Weights of a small transformer language model: a variant of Adam for these matrices.
Each number is 500 + 50 x the weight over its row's rms, rounded and kept within 0 to 999. Layers, rows and columns count from 0. Numbers have three digits each. The size before them is the row's rms in percent of the matrix's.

# layer 5 attention key, 512x512, rms 0.0401, rows 0-50, columns 128-255
091:557556436464519476376515503494522353478476456535581453422558521451537544517559555476478444470435511413535444536497449506467437471463525440506526512457475456515510468452524491497492480566428538596501416551559492515527483466555485415462517541429492563527435591481507461587485471478498587572426555455384538501534490526526468500552459526565469503531496486546562481558502641606432448503474
081:349522489482566466467475549500573568408520444563458474541499460531528496411501482539507394443422460472529496530516498568487465500479532518536527491429564437521547550509521471519510396532504518465465549470396534504623439433498495467533580511467483517442478585483548453456498523448569532520448501524443503452539467458492537480526492559502464492508448473419516481485563534454473643538458
090:550581483497397572487508457490581511516488488499483540506529553548511497524479528568541423483553520519542561606476421564432487599623577479450551432533562510611602489556487504532538513525519628520457414450535585484501511446544499485481551428554552469465499585537496490403551498558528517450530498483386468518527534433582468503512542572547412491533533512422501489438566581487447466480432
093:461495500450554443578520517469438613586540504511473550531430513501499583550531424569509546515559477514455448443518564509556613484442433571474492489463458555530474511461425467470534521558531453432554589557517486434474497642490499533545493471521503471465473471577527512403417566463507583510481497591533511441449373427525574429477529485464548547518538483529492571474567549580432490451528
105:488573587488466566486466479511446538522409528539494469532559484519574501569567498435442538483569557439488606441372501497463554479477511420525543502449528505498571461492466526478579496473427446533594547524541364583441556537474490458459492492437433512529611496556465506496445556437518512532456420542460560492482481425526513523545503538538468553469499545501480533526446524592548454561599
102:448556501561475478590543449466478525551470523434439566484460570445453425509471563509551383545540514574534490532467501552403506555579588538441456439407571548601533389592468507546502582523509494498446455510530508491563552498478551491551551468507572448462493460464498491475537405502510507481454574498516420445518487535510444501433519517563440490515477444541497500418528535463492454517440
108:496512459535560396457460450462527451544582497502476439494552518430468397463466520513566508582423492575500446476489512498412472470547490466410438540479577432541628522561560546541514461590474503459487456459442533480605454485496571474418511508477506537436424503474516471545514487533547386448554521483504470491485479523517511458513557461498516595450403595453550559509509459496505506484438
101:505529480510539420489551473528548484553534516518413443506518605499416438419552447542558452599582519546524484491468537490387481534574461563496476564530585490591517437592399443520554498589582490465430471397478494535449495554527605450430533457472560467418447493494537424519461527505450500517482517491522447516501423541583513544470514548487377504523429575469569437537481479511445520518406
091:543527505435479502460505523476504476483439500489537575463540482492488624594538465505492545594546429462498506608439543569472454459412424497552522504558460578411492500483493520446531566400460517496514499460503461536431493508493515530563615433330490429551589464408463568472471433418511446574476624578467385488509509445543474512389481437478529430464505467579455410574477519460535547584655
100:457499562486451561417468539519483515546414495513537526575551549523556587518554508486498562541560509503505493541522459469508440520494502540591486489456445469352580462442455612368536506445480488491511547490400431538502579595450479551519459499476482491551603463426463591610420498448508494535487476559473510522506529460434591403453527516509473428453492447500466405489462432484487586499489
102:483546470526489526482461485577477548521520536590527516537518536605571504575523590452491494501451504424438604567564416450546469554422556471451515472503496501469473542474573556380467456466477479467571594598486465520487600457515434590570470585547467515569582412534559509543497566538546517514423450534459549483618555460400493421478508534524461525466575491484480503505525514423495477482468
111:400495509512587582560474448497433610555479524523566597553487461467544520559533505474434551546457515454565582551532503487577463553446468507511531521458517528407489467464533549485523565471562498409543517528545475543505501538456484499623544458534425501567534498551539541567456547522513440519404491574421547457572495414487542514517525445511482402509528520539454474530460528491448558551606
094:440562524519557417493440538473551495538467501462467471481491474535536371457441510489512367503463534530535480388521545527371456535538515541504483403507531476574456587551466546540412471586455469549371402552491552516482476541511517464423530503471478493502386594537561469523522418476503441509487538448393532506455415514398523527481501558512459499429362533497572520508513501460470497506428
108:558513567496447429442420528461548473489483443470455357524523536416516500445475518534507529690562486537514537437449460513417493484592408520549486526468538481452490480508414508549556535523495445564477419370528519540465501535476585402465581442421551477437550645451457488477526483441474460564528645446637495419427467515515541446510511529534503528460531506535548462535441517526519482601494
104:486530461507568511534560552485516518502525447443442468438519511427465508445451508518533554505534479517481447459475476492400448499573497484569458509553550475551495489483480512612637542524458499481538407457566529446488482600457529411425544513508539480445473567466413480526531520509503537510502596481505509587394474514517537489563501509560480540379431522513541454530417436558471515582480
103:467564457533648575524485523437519551578538477493533473422552472507561588425483541542545510527560483486512458516517460449457503512528484595518540462543504547489470424462511561553554514568485461433501459484480529501506551541511493452489514489585557504406490531456498472446472497495513493553381564548405459496459523524525529455554572597546479585467462498522549408462439493497484507531537
104:463432510599484460456538493527423594459510522497517541581515521364607427469544503487494544583450399488508529463499429411457502597460476532495510500429546470493523463447550530567498490562488584465458427477472466579573454461408498431474528569534623502541493512552425454551596534471485482529460554492596514521542461542546497430500489451455496448551584519536492451538492406488521465488552
107:531490459459624593443484523468545525517576385495605525471513439445608584525552487499574483517526498423585550637559403480576555473495451558472516490541401537390544447450525513480457447470529530491535541483496535510520522513536470469556512515542594455387567473454496419425538609488458495599348540550518430538462562494604553346561517540515508556482602529442509525454487472440469599480503
103:413490418472489462509596498534417443507424433506556564582519572459480457469563439492538470430462466582579512553570535493484488495451539527557470545535476517479594465480557530557602430486523575494582515439478446450494491532406574534468514516459493479518465429521368532625504456522555517580520486606479500518548583521487471525474411488496467462534534379500536551548484504520481563627632
113:458493547460495578520463522530566461530519416577555547498491503611570571566556489475462518518543545473560528498451470515607468496450586467474563599577504466440495444508472541461451553458498465522601579524485454518455567499542494567566414499458470527504526473542552574444435524518459493456526545565573408545562547473544531527495567469484535574395509526486472526489456543557507577510577
101:538486485582480464500475463455477513490480499484484453426539470506546465535432532451464454522509583435436496545455478499503527496516427528489525499464501416453454557526458532350412602505455471485468543542507439547511496439534554448489453409532419447532540587547579479498440489461560365430469469502549508432524463511476519523487488476522512404439457523402474553474541522604531420415462
117:453555526466579620515577519500455562547569432561555464462522472514507551443504479491497535456533515484476485456501553475605496613504565488377572534505455469565483544427496556476483510500540513499509487481413577492476461500557417601512500558579528471538521504594589485538505580448464518473468497584464474534560518515497485420551561637486530584569456494545548453498534453541434546449521
094:533579491441481492451507531509498563404549469433503417529467382441469380496546574482465508554516531470511449510560480461491545524500492445491524498519475559482597446545487443427456500550476520459457449480499556507557485498536470497538522486585576474517500542513491492482520540414430404488500405399539570521565537458493488474464478507483418492469509493497404505509498455563515529428485
097:425491476490492419481473456531584383571442449476539453630461526419457483561514496518524473552468573537494514539491445557477574481462599472457444508546483597418560448534487509456533409385502458485563576460499499493527550576494520495485407450496422485481543493448384506467512492453517443546406474474515605456576585556494452463481452501589507506514571386526415605520521518486468492528474
102:480514530501468450580421455495546440531484532504547441560532520623561501523554510418410369528489526586397499445538512450481495540484496481454412517543539385504433540561475445454448510565597436473398550550482450433449557475512462463491395524433549553553484444511572555520423408520550505510493414529511455344493519493382533541484507499581456537481520499413409475458504476475506536618450
107:491457565542522482616536471386477549431496483471568496524524475463489421464500485510455363437498487428530584471446514519501537540437551484468523431508549511578437556648499489430491615551448519455451479543519510574499490462484467463526549503444592487464446501623568490469485570488427530464464462552506518398582418496487483514493512565522527487524523519597518487488539499386487515478433
102:579519454491512421486498478490541463469456538476498580596526496449510496464548468508474581508559488501475443524587506427464459468518453444509539484567505561422656350479490545426557426503405468467459650545472417541518576523494490563549567535532522484579494484478454472480533505481487433462465408564482484540497521495580490479502500507495577427461526507475440457471497464459422613442521
107:400456480512487460575516481563544497484489473497452613491534478493585382430610551537510494491476518491498441437497502445415388549499542575445503499439538476461567532565497466604479553548490457454444493500564479468462530442483508496512507375499479460539469464519524534598469485457483463525542569527357490548563391537463532410459445549587492534478482502509436516483384455457492598587487
100:534425535558465497539467454487547451510377542465511558471500498550527494543473522428542462543523482501503518592532511506432490394487446505544447516510593540394494504592465523486441561462626483542474428569537447537451522501530588426522427427490483517492509503498496483489475420512556427483535489520587474482437526471466545542454493430519466411441533464466455471491445542550543537513463
108:559466478488466422608413476506528498515442562609532427524444536459421544449539505498417564494513482497487460376494445410612527506478575535466462531479552436533499496541508555508487521566564504499451508562503455488529536418488561512461535506478468510564491479463483548455505516546560562399538509527423502402488447532507476605487566527425429528486544516469532491489435513487614508606514
104:547578472494548418564434486496508523510431531453465517559448520564510438592494510417474415460500453524509551507450488449399471530498533484515475522518576478505437506572476552491531489535504416574446501576555450550511590501572502505466420580518553537551465434543535495454500346463578484433516476460419479452555478516475437525504511539540560503488491575454482498520508483455537426496470
101:486484534460465522568425510350475545546503556520471430413545508633574551489481523506473398499500495512463492487450502537468497436446500492469532482531494491525410579586490458467451501586517458483522493528598492476401457474436472467517538518423525522480491581477553514500453471586452550481513512420514520460527484509476493501572530479498502597449406567388479493469519475536608462590373
107:515413434444536496537511526499640477501545439529449544411497571459425615476398536491542417461451482530463516592526511582471545532510484509491555433580551528602539539590499470539499534483535495499435487511511562415563489540530458453515421506611507511456402509529559518430487550517457548512431499510501483586414609455447534514590535535576456445540515488524623473440535575463471489458416
100:517487400469512586554538490484593479553598449484516589525439569538427560507398553538558439455541540509459452529549525471534580484517495552501530403569516506541504564493477483514459537483518510528501533496451586413556446522598457498514495548633585538416455480492539487391525598528483460491459467542513400544487577424496527474542511539497466514491503497491518477520564469461464529390492
090:495483473500593540517415525445494654593560558419505519524473534523523559468465520501535494542509496528534425533490523512595512492495429566468598428583439545531501551575585451493466536545567490499512527498486550428501383515527455453475533511584520509493498486515585497534474551549466482386485488514457462532529532472517611511534472545547528504603443559535543522457579562457455497468397
097:490449562490469547517530560529452502464454623455509524514513500526532500510519538552490602417604469452363587478404480460533509487423526469567512503442543494455508497396444527470428468497459447513598520564508315496459591488419546594491442501369510509562553428473510486506472572416477535482482463504536593534497524476380478525504465460441577556497570547523452550558474467476538469535600
094:555452438437443661566603505561484544487473470547499530468415538518444598533508522466537505471500573469379542490478536590545516505500510496586451438476484574392464498387482475513427522511441419548569427498529494517516459554483426582509528548491424475527559548487532535481476599402521550551436488561524467490486590480444466463532437485512545534460565492485489479411525503462456524494497
096:515497490536564565426439414447498580594508520487524498473505483507525479533457530475506481618462558493628467531523468501502523533492417566397542522450475451469498425489574476455433515432534588537412456529538562507456478477582523400531505508609517545409436484534593474449457534476501521488450476517448512519448463504451492392425545533518446565655509441636538430537517578503355532473424
097:497510635527567504462525428443394494452463443481484492499574509442524498514521452459518418476476591575522483441376541485413474469562438422613515484489616534556589369599530572499564541504501478432475452432489408539524482505377494379475510456479552475496510554514402470552521469437539423507452508550424545506437442467533447446483402524465503510459489521579578545504528518531470463522524
099:541580586488424444571502528398424483394481496437480437487566528439468513458521463523529436553531535533460517487398562528449478506571434521548439576551593488528487426483464532577539501467397518475465443469529474462462448559478514464449528464471524488478506589478472475520437506468491467567653562515587497435416495473495541497457481451528554469501456451524571512487413583568553473539602
109:515397454520603558493579526574505389577527449522522529414457493484448518439458488509631546417432539479650464540590543563637483467440555477482492533586457488574474527455544512476474492497505391539444458483481580436544476534550466506564463520445608513500415475577497488458517467608514564429536525542494337554532456553543421459514504463443512518500574467477463571517540522426468494490540
099:514355601411428555497549562458479449434487503552572540480553484494486603468497534503498533551536485437489583510537529533570524451465513504597451522522493543512443502433535439523547577440497469454584480431521450537438496576464519527558576449414547511472614432523465580437499467456481471524487473583521438584585571522601539527418464486469440499466595504491418450590419490426545583516565
098:528508530442445533497479485437501468481463531503489474497513487427465541483499483579469530519653458480478572511473514451551560451491500502609513433525451507406481474501382475527562502486527500435560481548500480540434574486497545446504584420456501470474591514486452607510477522501533531549569493517532520460507523516574553597443541479519441441517535525485496440558460529410619514573525
095:496525525494520544473516468485437461469490515562563482561547475497575599561573509527448589597608505407571518523505470385603478546510493484487480497548506535381502427450427548395461509430601468479545622537445503479468586449487442594565518515597522472477587347494514559490474565505569457569472471616474452413610502470529502443527563577566506533464575522505436449535448431430499560541530
109:483488551468433548481493483563427447453461551545515594575558558492539485528570519535423468454483501449489540498646473472582501487448510488581461503453473530444557514475564568483542508467470542429498547548467428515503572496482503550558529469456451472543533431537415491592453517537500527527516438591521561437541529496478500491499477465458441429460544423484533487549470527393550528554495
102:501415451492535417511578484453479483505542453468488479425603486448448483463420496502518510539479494498536457487483512492370417481537470519548513576501526536523500520482570544543517533510430587484464384423558497468511429579421543443440580504484554468467446615457395524530510488500447466505511630486538550522436526486540508477528474448547477473512452472544497494518495488498528524473611
106:531527529560461408495488501509524530491453603470436562484470472518413413519421440522498403347518553558524541470440577501516457416493503490474572459493520431657502657557479468535462513543410439511453447566557553434527560455486544567514473476407448462463497537469538462493519409541433521432565490445468590503496512449481502570434500469485491516472347539436504558481520579544557385516556
096:559468489550510451430493497470543580456620565424485490465467437477469457493476532526510433459482566471488443450506502496479511561547510505380572491394456544621426586598517439522394489628409447526460404461526519414482484450539440459470480478558475540442442567529540377451510496486506565459493530369543586532479468516485503460538492523599457599449437486403501487412583484497543383418410
100:538550590515398534435494397422515467503359509477473491509558467469519493625436520492576530511555508514486530475396467505473445372503508458585458499458501507462509519537471468572523464460435509541549462442601466499526520482441541541525548483405527489502565488411403514449543404470448507515536489509469507482486528477503555513473484505463528496444479463491451451494462548473500511612605
107:567489467455346391565489530460528541458561508395449524446484562553461430446407421460610459419467489610426417444503536484406487448539518469550469506515578477638521518558494483551559477599496493558465401364525553466500447501466524487504533503446485493548448490508414479510648561508417544415460497393611521513390425528531515487538420550457520459400416497510536579489513542508509506457503
097:647582382437512514406526548453503530570510473427490480444471449563545571520539469487538481496603576428424490544416528478539554451528473501490552474480452566527530486529483481435479474508444443447521457495519506519526496462519472553500530553477530468465588494409613551391464534516434567535500532536535513505487597431535473463520582567505519528533479461467483434422462484552420512415507